config.yaml
head_dim: 32
vocab_size: 2362
norm: "rmsnorm"
norm_place: "pre"
attn_scale: 0.255
init: "normal"
learning_rate: 0.0109
beta2: 0.99
schedule: "cos"
final_lr_fraction: 0.0
train_tokens: 124900000
max_steps: 3812
dataset: "wikipedia_en"
Each number is 500 + 25 x the weight over its row's rms, rounded and kept within 0 to 999. Layers, rows and columns count from 0. Numbers have three digits each. The size before them is the row's rms in percent of the matrix's.

# layer 7 MLP up, 512x128, rms 0.239, rows 267-375, columns 0-127
110:489547493558508480469510477515458526453553502495476468424490519492471467546532488516491510490516500500558562536522516474481505497493514495479483502520488507457502486479495467506457518484544493517494505514511482494479542483508507525472518510487504514525482456495502535495484509507521492488536452517531498532529474511500501488509497450503520494487513551468496514481463482480486463504478
101:527501438467494487482474524530526463502483463493497487485474482455539537484497494478523535520528492455495514488532542546548508509532499501511480503468544530479495439517525507480530496480444457517504496502481533470471473480496497505497490502489455488503458490510520494475468502471464529525513505510516504482534521497522498480510525536494538456499539511502477503503487506503538451471500
108:498453527514441531476485509499489487521465504466503523497501465470475559521487523458497469523481506453468519518517489479471468503486478500478486530485506453532477492497540507507510513507463526460474504513471499443513518526510485516527516519529467488524492557509484514461507490492538515533517471492464498491519470479518505448518524457470516506492496465524457510517494535495485498544515
091:454508563538505530537490518514548502525535470500466479540537503492546514515516497501494508511511497526525500501518507460488526530473471493491550477503518474488530530498444536518482513501509534467503519485518520479470575520517499471498536522517465489525499534488511520513488442459487473515501513494467487524527468469486527543528496489526494482499519488516493492487522509487507548508525
102:519504508500492514496521497508499478496553511519475473524518490522464518491506506466511515496481473498522525496506479517473541506506483508504456511485573485528487500498482497481575515495515482511539421496510494469472511502499445543486528451495449460524503530505506502525504478483457467534523489546492436506493485479490497447503473479479526471488505472490501498479497489539483502482520
098:502503467482479514515508494500514497537519506512498507482495491495506500496486435531503517467479508482465501487482479491537547459499500506461487459529507493492485486463447477522479502485499496509548508490482461545509492552467501446463454508527490503495513519497458437502499516511484531517480463474484459496528538479547487511480468512492476512490558507459457502469534508470522513509512
100:534498493508511493488502513501521446527494528503515510499456459486489500500498491481475504526490542498460572484443470487502457454478484536531491462517456475500451520474474494515475512475492516521464463499508481527519467470514503525485502534530469498507483516526499503502501540493472510476464463534487476551535484523521545499474513501511476470495522487523523473523498497543504537469500
101:505506484512490535542512551525471493516493517499509492551476489478488566477473497504470518548521523507471500473504512514544526480488492479483493487439526489521474490505502493526466467537517503492499503477471522517504502517478515504510492469504504546482570528504484474481516477487510454508527518499459520480512485487489556492488521509514561463559506508510459481545462466501517506500492
103:483467493530489517475532490456492511509539500485494497491521522468499499541531508494547501503467409493521552468497507500523544453523500503480481501552538506524460505551476512506457481465480486486507525505497496529457511446462492513489479501516495493506514501501500476486504505512529550526492507479485481535525505503496503497443519498515488514518526520490433526503513532465488512492505
109:499501508534503508517497501508499480494572514504508535514518500462496468393492524461511505518505467484511504524563498541488523537519485462496526513500442484508558524521505530506494529503512512539531507454485487482483492476493513468528492497510539450460488506485502498486513536511506508520491504512518528513525476485503472474523504505468503539543504482531497497475501533505505465522479
094:497492512471514527513477467493486515518497495539470496524476522480480522509480495476544521472521484524509472481518506475501503480511539491515475502548489521485467481468441500455461502477502478513512476508504523465532487527514549492490458506549503500556495509541470483511493475521527497534483476503473535516542529538466554488460470493517502526486535455533513466510512520461517490478467
085:478496476519527509472548519504498516499474451529551528489558514548464522500447507506440481528531477518501512540480466490533533488479528520494514520490487510475450515454488524511428523522480523519481525489512501498502500517516485508518513534500482523478477503516545516511537540511481475528501504494474458513481519471515526489474519476517503522501510535476503483503479503499547506491537
104:538466519475469535514516442540516493529484519454529486468509446450503493510508485487513521491485514539496519514488514506507507501509531542492522548482510491503486485520487509525523458442461500497518517533521528505467497491511487485520534495499495477494509523486513482509482519478507534412522506479455514485496501532521518425502541480543535485488528479503506493510486520528492519499507
090:503556509537502501491519491467448509503509535466499490532520529505488467513482495534487516545488486483547538507493530527543531527450521530470510512511533507503460529451490478467500509513475472481484551489480470492491479452498485491468485483515497483483476462539538469522466457487521547497512511488529488508521522523493462505537512513525526524516498499481492478514486503552498536521503
103:511445513500484451462508525511528493507510437489471499496480497544507460502557544471527484494524489503512552546488481551504459473540463505495537495503480483493497531480517505507489498519477477506506522494509507478495504511512495525474505509488554514514520495487492474488462530491481556552503476496503506504546472458510504476474501479491544554523511469465488518481500460514494475518487
102:502495498498520520525480505467532496529530471492543488483504502449465480508462524497480467559509453513492498494534527509470502542452487550506469506479475473497494533551537527510504507529521516515499545489534503515512497493481500486529470485523543472472490482488497499495507537483502521451533496519474521447562472476501512468521514502494536486483491492499548490507492523500519471552483
109:528464490492478533508510503468497508464440503476540504479524499509520531527491492505499509539507495503498518521553457496470528490471529517484494523474538524512558507496501497494549484492505512503503447523508448475508504514486441520484500508488437541508462480489499478448514531498483539502511456486516515495492499538493502486529509526455502502447524478505469461480472489492502529516467
104:479532457498513505491530517467589454460515479491520514477498497530480527510452523502471513528525537511547486478513494485516483480530453435476460526514535500508486526476504451464485517514498489520488473505478497474545495505479491478475482481483509498494479471503475471515481500498494541526562484491488536519524522533499531491515506477501460501500500485527499470505502490504524548518484
102:453477490472463476440504537492509519497504517477504532500553477474512523462515525514505512545486518460496489507556500530529487498497467458483473519482472525545495525460500524449507530488477468537474517471477484478496510493493512518503516494526505452504529480442530499492498482515500525503506481518499491498539493499497501492497520441565482522478493505517501484516494564475494470484516
092:548483515451512521481515475458486489555494494521572503464497514493472464494522440490521474516495513480507522522478491509500496509499504498489486484490468497481512481511451497504469524541458480492502510514508495510517449496477514515560547511527512521472480498513462492524474516496492497528498469535491540555489502487552500487492503503495504493527523472474469507533515443494476511444473
091:471486531501482469516511490522480485524480471523521540480477513480531524482491514454469542503482487451552479498510485522506525538491536485480442538508445519535498489516471484469477462501456513545488541534496525501476516516512493467502486501429487509478462523488563498493465521502493502512477488510480525517500466497544522486506532540512491490478504506504490521526508527526521483520508
094:516467513501480498489514546510511488530516487530500491455498506460480526536515459504497511498528470483524475472507510495493497533497523548489487497476469463569501534480529511468520513489513508507501497532511521543485458508458508535492492535551492535532485497516514501523493464504525480432454483492467511507515512535480520478468537509532488510529492514514478449543525515501479461537483
090:508484473479465523502531478491523520513507528475542552505443506502534478504495514503504519468459509458495522486469556506514504466482485552476496490514468512522500474492544487471482522552478457497522481509472501493473527465503488496478518508479492518517493493498469497446454500454540498528508487527480515473516483538496456535503465550516485515477499479512499514478477494547460492534498
099:529440552521483533507484515480541538492521502479530520493519510483529529499482493541498533493498496543515529541517489526503488501483558512485488484510463513542497512479552519519532469503499508470484526512495508438511463552488515524505482474531494456531514474513490496521498536490491517538483473496477468473494492504526484487543538468521518544486493515509453505479531473471464494505493
093:525530505523474494512486506444505463511472512455494485503506488502514487483510525467463473490483548489520525507487536526494471497496532516510509509438502516545473529479550499521563521500477524513490525478498532512482459502488465522520525498507501486504478497551530519542484523540452477479513464525488564493485460474492497510478497471495529504448514473521485527504516492491484482544480
099:493465502497531526522508492560478517531537497487491511472432519486528492456512488485499502532509507520471499497530519519485484483505477505502533490498508486462445498500564504448532506477473522522508497519521531522536492523495470478517460548509473522459523528513527503484465506467469525511519508533489503527481551542499511494479494491522559506492492446468507497496485516485455507495524
085:448507490509451500514511519490512498503526500457503498499536500484557492529487508504484481494476482528464507501532555501528515518531498487515488544510525501493456489504509505460482498520459441505538475547482444469545475489475460460515533493515527509480501492494482504526476478543557537512520493509501521510529492512505509483463503486492499535500467465530468537514496523529476466511472
112:519506557469503529522527505482514497518445512471479493483536468498501545497502501468524523529549524500473516508511500529482529539473508501458475460478506506476522525460525472513518474453502535534543478489495479494494487450513530537481530524508472527484474466462540517488518507498490475498531513528552509483529529552495481514514459499478476489512511500478460520510516519529493518488472
105:465528465515452513513500510505525512454512483478477501478551495509532475520518512535509519490444518514520524510513534506465489529518507510508532506550496546499511490503522492507510521474496532459527502537519504470486480473521511450467502509462517458508526500507453471504520505431529475486457521473512504532478531500504538489476497505462457505481522458496484516486498505561486482527485
120:504488490533495514479484544528544499459531502468528507478532482516489506500527544475474497484497469547492535504480483474533485464520500488509496483527481502499479516488523496475512511486507493476490472551499479485466532509502499517486500523494455548549481488445484501530464497497471487576518461520531527518531469552531481466502480450506481507516537483535516520482527501491517519495465
091:531508515489474465488499538480484549488488505476507528474520508499504519502574510475465474483474535493501529493520531521466522521461513499499486515573498535503491528508515446506495496494478535527521492546510500487439486493498513448471486492461502477466496497473531528507504512495550486491540498482514497518509472509479509480471476503490470512533470450484508535494518469490489506495435
103:509492491485532518461479520494540522509491520530494519509503485507512495505498532493541511489508506489444512526491534476503462489443502455514478530486517479540506510463545476527506484490492510458552515475481513533537496500486472552469511487523523528500524508506509471517468460566462512503507527492475478501488518512459499471474513554507535509505522520455470506472482527465484500553511
083:489469485513496533507524529487512502530496452497467503507458493519527514492482501498508514526498491524479455513542483515515501508540541501552469497499470465521505491503487470494495470542510450459484486522536487484508444479528485525528512512542503512485544481502585536535536473501543535487496523531487475488519512507479519495524487511473516500537546492499473510456491523520519504519467
099:471527482500481500455517501492457499475507526475529484464518517469479473479472531513489499523502493472486517528491473495506538487459507477475465508501480516522506513484530464561501527539481477543503492541502477528524492486462484526524515521479518470442499501491525488525443522532482494498466489514533486495515483497437508500521515474489493498538542464498481539474500540470472457475535
098:485501507482524484510511545507514510469522500492517514479504500518525513504525509497489471500514523522471499465444490521504524571509513457477493545502481500517520489486466458513432496546536509503504492538505473460483493522509506519529517483432516507467491481499500526511502458483505526492487551494495469490496500488498522478541472446527506448508544486479473481509519511502556458468498
101:505496522494540544527518517516486549538495489512516493464513554514516531513490499528477489529514507448437526520524531551514533517468569449505497494532464529464514507517490505477463530509503484518491486499535500492523484515505510494487480523534497467544499459487502523501515525489501516514446500542512503531496504453474517502481514485517519518481505499450455516504529523494514485503468
099:526488480490465479533473554486497503512517545492529477521509488459491492447518536498507512470477481479503524529534526480471522494527500531501463467522538516521469529492459486473498519487502499507485528501411486521525537523533521468517527518505522507496511485503490484428531487527490532482533506497526540514503491506521524474491496550509490492512518470507488495482554483470487472528493
104:569452489520468496486501471504534494495502490468505506513535503497481498483521515519478499553537533501506488513524479495499475471505518470513502521486501448459517544527461489550504536478506472530512459505511482497484497429457548459508502527477519505494467475490527525495514484503508502502476457528479427462543491519516490511500497470473513502507517530485509530493506464503503497526517
085:504517521527495496467507436495517459502532530470510489514520482474526463510541482524491475540521500481482514524497511530498508500489485492463522514465521490531494492485481533481507519500505523507472475478476515461487508513533524470515525460530503520508526519443513494436516502429477483486504502502474527513466495519544530543529495495509538440498502474524548470447500499507496470513504
112:533517518502455527548495564471485472494547549497490469480515507534489527516510473486531527516502490511501522504529478497475499481523509460483482502473516540493498484495499448510496471484494469504481464478479465496464494484469492527484493485483499506517499532524449460556509540533494531530453512512498474476502459536487524506466514451535537502476528510528462515525499476491495485473500
096:490456505500484524522538543503498533516522517477495464486475516501469542475474509474498507443465480484496504451460544501498545472517527517507528481486469452489517494485502494516523519477525532467535471505477534490507493496516503508537465506538442507503475514523520492469522498491493511513519515482443497523527537494442508530475513484508528471502506481514466511516469467544466470528510
110:513485483544470544491545484513506479521544532501477518474473499463493514452489509469470524543502526524499539550504512527508545455501496501480542514484452539506492496484506516494531462520496508424507460519490497534502466548484514508496489498532487472496508508537503496544493486472514517479530476511491478495543517500499463496518493489482467528512521498524508472493511495469449496471539
098:513509470455510534464502513480502542526483526484531516524474545486482559532507519475480486485472494497502506511542481497500461506502476516469490547481491530481483444499552517533499493488515478545523478508515491506488481506543557502505507468453516500478508464487537510528522512492501509503470487483537487501487471491521487464484462557482484469498495494519501534526494527468478436532486
102:520508473473479468515523517495510474527504464494479483451497526508557462482504549501547551503470509507489502492525476492470473460480485526487492511476507527496529499537489523528500525446511488517502447501479464487484533478524481487523527467499461470538490504508473494522459508484493467457506505500467480477520516488493513479470533468495499480462540501498527543461547514494468452510505
116:512493552485497530510511547473506471491498477479532459474474500520498486476485502509529550510472562464544459491513515488483497497517486483493488483479495478483487551516529507467474481485490505559504498529496519520505484515508561454513455488500516480466492498548490469510509483518525501478453530534478520495490508497518492468491488509487519482520495485435457483512504471490443516476465
106:537507490503528492476513515485514511508550533496484491514487484502475523508524511498499444456453484477455469549480533480447502548461481495472457516487515504500478491524554536522482507454480513518501463495476472464478532501452480503552503493527534523478510500521512525546522506463470490513484485523507520509499490512490494516471501508510504494440504474518453480527470473508496470513489
103:552483478568489481534509521459483474507503513459532514493516534537475472503502473455503493513506463522499514526511505520527533470504522459487543517537496501484542524475482504516499464517494469503486484495480532497526493514470501430548512467483483484504477464502510524488481504489480513522493519486510494466522503499539544462517530484506479497539522514492449467559494463506524522509495
096:483474510502490536494512502497515513483518515505508502513521504498513448497465473504519524548489477470449489525521519539506527449474475540493484487523498479520560507486486488481507483483527443486467536515497491478467479490506497495532557494495525457459500471484512466485476532438525538508477512509492529519500523473479468488551529520477480467533522499521479517521527506494458462479472
105:446483519483459516492525533508487541507526501478473478526488553470472490499488506513459469506509529515489511543498512508464527496556498495479504527523513521530502512514525482480468558520527498497533510506504509476513463477499514483491542510489512471494500505455499463511493460533479517497541534533496494515513466503457503501511550559499497472533519450521491496466432517492526486516504
090:471525534536498502502495491529516479510518494519497495520519517487499475465509535558539499514491469519509476492506553450508478510490544494469505551506475511490510565456554460483496442471487473505510511505535525524512490498484512451486511454489519490510488505510465491525499463513478485498496506511528494476544474502493469429469496510510468484532534540490465522500500517477492479503508
102:490492502534500483486509511466521474505466476544579483482525509460490490463473532470490526535499511492473494517495524501504512498491480475525495493520481518485539503464494513494526522454510505510488513546499498492497551463497512539473520485491537531458520507494452482543504501476502518515506479494478491529533517468483537445487519499482498475508490544485447463483573466486466489491488
100:484496479522533553504495485461492479546491501498508495461511540534500528492500498498521490497448497516490499530519481498542512496471469493504493527462475474519482497498518488464471517476507499503486452480455499537497486477487486488446491534510498484494510445494486475507455478479473478489548505474490511501496550485525516456534512492485417540495474486544496517438531487527496498510499
112:543445500522494537502474492526546505525499494492483535521514466493484477484490510533478502478486502462488557512526455524483487531478524511530514526492461501480509548507472517482501501526522509462545466521508472520463462513461495507536490516492469497505562554503530514506513490535502502504458536489518508464540493501526485461526504515529534484495504471472487509475490538510488480525456
106:505498511491481535466488521537522477499514575481457521452515464490471514504539521486537507500533499470478513509512501508512505451508483506533482493512481528553496498540491515503498491517502481483482510535528493494545487535503489487485528496517519459485480483503455504497436491480513523559501453522490460459515489509504493473481547505561470493496502464488515537460495484501473509489474
101:500488509498466504485503490485508479513527512555482522484494522504509485485468490465527490493521482487494529486507462448498518526501497471515520491528489515528505538474455474506539499486483439530496481525507492527474475491476518509531517468477502521497492483491485526510477460454481532518528469500484482549521498550512533454506468489425421517534528497514480555514488503500517509481489
100:497514530490431508512473505492496531505538487506532515503530496482478488456493524518546494547543500516529465457565504530500479492474477486513492534458506483520510511535541466480511529502499519552501473483513498517507481529480510484543466492476478471485477530526524470471508510471503535523485551530493487536461487525497509478506453493514506487496479482500468467509527497445468512495497
091:540455536493523523523503520532458529491489472492508477456510536514515538474512489505517512495486493504502533523510503506496496543518541452464488480440509450526504496532518495505512517478485534490533501450431481464509512530521488514521522475554501489504522445489510506460453516522496482463477499501467507469469493528494473508506499515534480487511491524505455481489456518488498474507483
116:495499541526453496548505525480502504480530522490520535564510507511502485514490537514486495505509481503548548501532470479485506524567499474473495522486504506509485508473532503514491483498526494471453481501525524484518472503534488480525470472509512506498489500554511465505456495460502496530496473517481515549470516498510526444508486515522500479508468482491476497438460551540517508518541
116:509500498472473525481544511455461477520511493503471543522514506506502446463558475520505522512482526560483510509500491484520460527490518507486517465511514524514495469474539480476462464511463462472516504457519495532524512490515496548528542546504455510472484452518447504497483492533522525520490501485494499502525496488501525468519519480521473483505526503523501521490450519527503469522476
103:490482478491487550508466531493524473506498511480504508508520523525501512479484533553491487486485517548490470533495500487515502518427491506541458520469548512511550528511500482479502530494477512505515519504501486466525493461526520517534522497467495514494509474446500506523544508514499504522510520537452520472545510525463515454537502520504565513469496488500490538494504513540505449523506
106:513451525520506528490477521530496509488480497490483519502502446480541570489513492470516533439534505538536509555531502523505483545490531514525518494492478486499509517489510492521524475519513527520555497510467455502504483530507515513483496510493460525490469511516511473468442489493498505536474480516481509486493527573510489476489461480514480505496539491573502491498498514488478492509494
088:517562533530507466551497513532491524503499506487516496506521506480491468429505483495478493520538542513497490484500508456561506520493511512464539481470541493452495513472524456527509495503500496485463502502521507530467490523534508521509501481463504498512499525546473476501486480515489512529520511553537463503512463540496499495461478481544515499428494496494514527497504500482509501468467
089:543480517513469512521505505551522459500505475511456505517484507485540512530498502483489515533524496497499525486490507501524508516495528530449479562521555482483518506547475486464523485508483532502521540507529552492516537497516524507547490503533474495484509499447500478510529472498460520539547520515505491561513474514510511509493545485558470469498515530493493514526487493512482529489522
109:493519503482487508500515528486490518504538473503528502510495484530503503503486433508488502501506501512544501487517498527538480496496525544552477517525488481542501532506472494438495507469428509534492477519484460495487441503521558520530472544540506491526500469500519493509480507498540509487474481511484548543497472496479519506492525486455521495466496466507451500481506458509474539494479
098:498500513484501536548500492552520535457508531485473551504511522481507486503511487496494515474523484510529481536481490474503517504483483445459468518492515477524498485506507500497517510479539532576486443473499472498492507487531468506470513493459489475462500563479504456503482551469502480496500507537540518482492496523496459510491536517498486519496556464527466480473530482494503517504487
098:501497489487538518465467516496472494470515554464486459521484514474489444453520497482478522524487510482476550464519497493511498472497523518484481515521480499496503524498495471511532509463484479521511529495465518520542483479478539504514519477528521511510486476519490506520494518447521489493487487534511524507517494571477526573489485463483492487516513555488521518460529526450512491470466
113:500514513519562512477529522471523518443493510524510504503527516527495469528518457508454505500532493450537502469531549511481473491525508475463506477506552495489551505468553489472501487484510483514489529517446556495458543511532495499507519511484486490486516486510498470514444504477498503504498479503501506492466466498535445527531500472484507482478511516479500501480493489514504487542456
101:509489485459465494523525516506444537495471536540497476503488510482489481453470488517504518529533507490528510493479464532512537467462498544469483494507529468519484474507527501535516494478533485502475504490472497468460499490472503488506508478504493518516472456511496494494488473461493509490491524534522456483489464508452519568483498492508450480541527514502479513466509535463490479516432
102:486487483508502533472504500514504537448486464471530510486466561522524490478513532510492503532511488483470506510505484457477543480485496543471509538512447480484533531491518479520508524506489503459503537442454489469515484497521494488476524496494535473508500505530510487501530497461471531519511452498500510553497511500526489491523491493498542522523527500500528458490518471444489527556529
093:522506480505510463466466470493518495519479539475525521483501536522502487468485488524501497526459525517501495463475497525530490509518475540481515481475514462472524503530481480495472481503526471550510507503473482484510530500484507568489462525543553490527510511478514464507461493457479531468503528466482498491535512502460509528495505548505493467524528474480439499509482525503484483562487
101:509487501504507495486529480539493497495544521484517516495486511482523516502507514536500498496506502511515508497516475499459462443502485503491531498511461496495498499470467495496473514491476548495529514493492467496542498496483496519548478493529492460465518449551541508479478452459462524551506461514490520501513520527514544537494513534521485543516544492429504489502469509500530506482572
107:482472561496524530498487498470526490474490500507508471492532506502467505472487507525482518484521523501500514494514532526505522501494516469544462532468505486500496507502483494476515471515555522460562475516519509446475490507463452521519493466465459506528527487474557458487505507502521492452525533487552477483495489519483488471532482497509502476485525522504452509568503521500502465497487
101:536457495523513510449484520526521484503494463526519533518504467488470482467493511488501458527535493479510534567504517508448504469482483524491508522563465503479497499512490517500527502485471512519467523508476492559499498517549515502488501492486540479512507468486530496490524491515486506482419494484473511489559528525514511485497509494501494508469516489457502469488491562528497491508536
102:505497464485521469524491517495534445514476520468513468499543512482509463470477487526502537497489518447535486493505507542525523521515555498526508526535500493501500476470451498514506431476496523502541477497527514519542492479514484476521514567487522500528522491464482454509512507466477487510513497554489484511508488494530490521539499472495498485472452526509460477506521461503484493470490
104:502474508542506477497510514519484438490489507495543469491475504525500467461470508521498502514532481520481500452490492504490524489474481493504557499510508525481514484485507445507450491526543539515508457470479458533475463456510489487491479481501520509522524497526497520522463537492481477558480500513456462499480506460513507462519534523465528542448493511498487485488513527460480479491508
091:508505521545544498493529536446488502509469508476535492502482472523504476459493488463482466537516470483455498509534505503497508516507490501493498504523490475534554513482507484528493516504476508536487512534481490480474474469462476465507534480486491492452452496470511529476484499497522546488490465510479528562539467524527503506513512442516483483499483485519450502516524557476530521500512
100:489520522482468491506444486487491508513591502544483455485452535526528482483492492505496549512514477463535494486520534506465493498506471483474465521491497510509497516496477486499461514474526483547534490462481516517508529491489498517531540543523505492512491504506508472481453509524524515447523485540514506488540521516517496469541507546502485501506536481511472514504483496498487484442475
091:472490483444519505445529483542525531491561511487492480489501469463488514475484447553527543458511461515516467520489552516530500496481503497464536514505500465469512506544463492530504456513514505490522488509522549532464484512511480458485496492493508512518474521518452481469469485514476540485513529526527530518496510523502463499506507498516474458497500483509474505483514486505520493480482
097:455473506491524512497553501498508473508481485510471528499510523488474526472495492491519448517528500508466469519500516478489532491501491510476470538506479457486540535458509497500508481499475514532481519528508534496526438530508535471508470479511502549520478506504501532508459474553494534516523440515483507488559518531486483514501495444534506520468525550504479513513478482488481490527537
100:517475494525496542482489522491519500469495578465520510484514461451526479497555478479465549498534484506466484501509489490497470510526512519499501462554489519529490497494495459513522520435471517501520477517471529501453502508470496528531487487498500488498497497556480495530504486479522515514465458531508455532505503489523557493495506499494502479563480515485485494487511528466506521503487
107:471541495486521498473508512496486474503500477479534498521481501506507495499562503531465494467496477514528474494511519531539452473521507507508513520505552464507505468452444445461477526504525529500544455516475509502496500526518474497522495502492469515516505530501498472486513526534525521505463531496460542470529478547491517521482474493521532471497531448522518482471511514517551514520506
079:479532509518558491538482492527514503489503517496516468488502552440504500512514512515549512530518528463531532468530513481499496522466443476497536476484505526505503528508466499541495513471517473558513525507489471460497489495533494483508514540519467485552501512520480474512505457481506507480519472506545499513536488486470480542493521510513513519529465474510482539492471473500492502508439
095:523539503465495568520531535520498432469521494462482485539488481539505487523530464524493526515539491485510459507510508499470528499495533468516507528511504517493519524494516534529502542479492526472490507505541520518517527493545515484498510546504471507519528515529523472488508499495533514513501525481538476496554493489544533504474530473492510462556503547492509499486522501447496513499492
104:507510482510519540489471553502517561518506448513493466457486480519471466435494479475544511521502478519535483519461527524514451493513505546481497513482481490505478520421537461517506484483505524491487509481526506514520510544480484521504502490484492474544477548522478509509487511503515476477503505531505466536522472484505527505510517517508487498518486470476509479495542522482464516465467
110:478487498510522501473536482462528540488511551442525494563465531510504492490472515511479516529489501533472514485527502527475531489503454502501506487472529516475523519530455531461488455473530516539491485505455465441514524481537513466461493467513457487501502480528515505482501484479512488518493468515500519497479498522522509525519493511485505508452519497474495482469542537528458488501521
099:542484546490468509545451532539473519473476493473530480518513534503495515468483492547503446479489506513529552565539532463501529509471509505493521530506497529502488483477501514489477512522518475521519535476509465471531500491491515522481535520498503458518492501502528515509487544523504476537519514493501512533484516507485545470493551472498532493448531475480513466502466498509471507478502
101:490492527506513475508495548496533504542465495517519517514509537442520548510499522492488537520519469524526514498539511474511469532492463519497507509493507476488458547489488458488508495531497510480520481473526506528491532492473492488469522490489496478494571485436496546489493464510490499540488507475489537505499475454501481464509444491488478444491510484499520478450457492492494530492496
105:508490486525470519502512515475504480475534504499539503486514504470491509495525511525477530504512456501471509482504500523478518493543522483556527497504518438506503526483488461495468482534543494516528541487469455504464492497485524518496525519458497522523525530512525521507502453491451494549487473487479484513494494524552473460511487541469487519501536454525509471490545465518562511496488
103:481487540498462485475481521512481471479501522516514518469495491535506483506509517537483511536530471479490516497497494493531511460486494487498503533495464494530543451520503513443479493549531486525483521479511472465450510487499473505460550469534470482513513472475521509500536468446475548496475526500509441530485494466477522487469485493484516512485498477480518547497500461461514523518532
104:492469545479500502492523457496527487481514531507510492481465533493510506509541499526499521478494560505510506477520531511518471458474470472458448536499478528509496487464448488440487536483495478479488498525527519516475517516542464479482505470526504518526531486518471473511508486511469469466460508484489487512555523505537507480495483529499509479471510467534507511509541496483476458448510
094:552509479480520494472479484465472532446545525490502487471504503516468515511486513485481506540530496512501485482501518536519454535525493535501481516511548467505537513509539476484468495531519465522481500477536504488463468495489501486486504498441508514570514527495504443468473517469508541528500437511512488508513485514500509475512486511479502482499480470490573491494499502492496484490466
090:500509491518552507481515568497484485490508481486535476497530461522535459501524528469493468514491530554489480529490471510493520494507493483502431522487492473486493512519482489516522460421480510533499520503502502513467538470505463540510504533513468520480491468451476522492479504494439513503487508514493526479523503524538511535463499482537489510526516485483507510497453479547500494501500
097:508491457495477528494480557499508502492485508506486439502474496498521488489537444488555505500450444494494542458494518479493528485526505509464504505480464548511494476522502449531512497526477516509490502492492487468523486471459486527468538478539511475498483547538471493513490502492494508561507450506497496514549519517534493496498493503507496514519497484501497440486556476504484512505486
094:488511528515455495499533489517518494517539528513452499509528515529542436465549493486497515492517515442444480526511518493514539462525470507543508498459505498460479470520504506508469525484500545491493508498479494518479497526494514499521463538501463470519530547457546505506495513479499509524481493500484463488532500529491536556486535508477529491495535492510476486499520502517517463525507
100:527479496469494532478539498534488497524472520518536552510503495501494493539475489500487497455514465477528505470512530515509491476467466478477542531529541495528479537461493476529498475521481561543526507473507486520511483444496446513496506491558445500489550512493511509519518490517485525522491522484509519516490507494468505456531508469513505499493471474526547507480540486476475488500486
089:511504517537514476502440510508574497480494464487508481485541545461534491508486538528516497469489501509498527464538506471529479517511477516465555510490549494491476531506486518477508476514501509515525490475506493479500537474483492530490496503559517483480514514522512501482503482526456534485491515495450489479475505465463486453531456507501496502456488440473498507493522467532486521524496
095:516467518543525496541492473489529483529555518507511490518424504526518495477516446534462518473507472497516517518506519523501503514506472497508530464496505505532518527494545478480478500480537516505489439524526515541497480485510499499516493518512465459504495490518513448495528516487498490496463509462491508523476552540487484485527522486506469447522492498495467516517539536529450506481476
103:574496499505484513518499471499550490521477510504488465519541519514501486538475467491460503478509438474459507511438484546482504503490499488420513509502500511476503555522500476517494474484487501520501479486521482502488461449525524481494495514482500525517481496494480498483499462535505542450431493506494535503517508506509487478498490474530517507469523513470505474476518523500492506472466
087:510482512472509438488474515482513494536510472501485481519530498510499495470511507495509513484511512508515486486547502541510490499510481481506494489419487518527460483458499520482505517508500454488491511521520538459532490489474506531454545537490469490500493511460525481483510515460466502517465508497500480488459475513493500515483432504523477509507542485444471498428541513534493537505502
117:473501513500483541510475510510526518544510468488517473519521527513501525525507451498511523519485472515488476554489506490434534482507484511417502478490517489505478473502520514477456496515508538559544526517473536477519526466476505506502495487479485479482448511483524507472497460511471501486490541530520529494512541536502475508491479490451513516507530481493480461526494474504472508481464
105:502539508490472495523511538472477482491496516461513487498501518470515512540479471517486521542540505501524549506477509508504505469552513495537529518496469515516470490502525525508429526483532533531497443495498556496508473484483467497478478541481436478513499541517485491528505534499489511492491482533501446524520492479530494513496486511477466512475468476513471510495521484490485550532539
098:487537482545498504505472492482535542507546499484488517477516504486500549503483529516525516530558442475499482534517528480473503516465522483501478519503511518518501502475506505525509497473483529483474463540502478491569494511499493514526476477494521501495503515491508505506508534519476494491435483507500498475465461495472523518507516496545498485436528450508451520492495544524495436516479
110:506471540468461533488525538464509472527491499515521522502516481472512502458521515498509513536492546492465541524538481481578515474473497514516515524504490500490508507474538507507515500476498502557468498464495534522490528518495504538487491525503494511505505530486478524520469542476513478522515481510451489454499499495510557526452490492492514516461496533485524494485475485466487551466544
101:508500505481476483503475526461480477531477488493471465518477477473453559492503514506429513520445502519509523524519472514449522490481520547507509501492506527507476511491532486484516493469513515517520542492489509475460483505464512496571514485491488530522510479492505465500528518485490509525482500494442503474535519538466471534539494443513491526480503504493458528521534476498501502533489
101:496456498534516488502501536485487530476500483503524486508502492459471478453480475504478480494544522526500512455520533511533478509459506473510520526474542489485481501522483515443448497495452482501507477523459478498515462490479456521486478479512490499522492501528450464464457461482506500483507508491489452520474511443521514496477481472446479510472525485536508500528467474486522532499493
107:485489529521498538485498547446514479449496529504490486491518451485469527486515562483484540474531467461498524490476518529506503503516500476529533518485514567490513528527499516508482494470480494506518480446539505505478535506545486510472484505482501483474507475481456458546498492521529550519485514526498535492512447509517508495503451523502491482498540508490477485504516501481542516503479
090:523515468490492532465512474505519447552491536496496478511493514512502504509496490471462516469532493503559498509544508534533517492492499498505447509457500493506500461501507518530522519479502529506524489559508467523480516481528554498494474540478493455513502478495514517534450510501489516514486486514539464473526513482502517508501496480494465461549504493484488470515466515458556476502445
093:497531490536488489526517489484508521439552459452531503519512449495504524498514464485496502510465539495490543564480499478504481510491537503466478492430488504520528482474481506485491496517525508508505503495440466495488485549491478514498502520487513494532490516507515459497471515509533571453510508491508466513496478531503533537498446516514471507484487520493518512517511507519467477481500
098:492488489566550517489487478557488502519478477488510509536519514476473524489511481514504487499506540497521458501500513529477476474494514539485559523516473485489498481504482475498488525468494467458561466468494533513540517464478495503492514508496468541463536485502498464536475492491524463536553496522476513505501518454523524487477482492465460535515500463500486476471513526503489529524516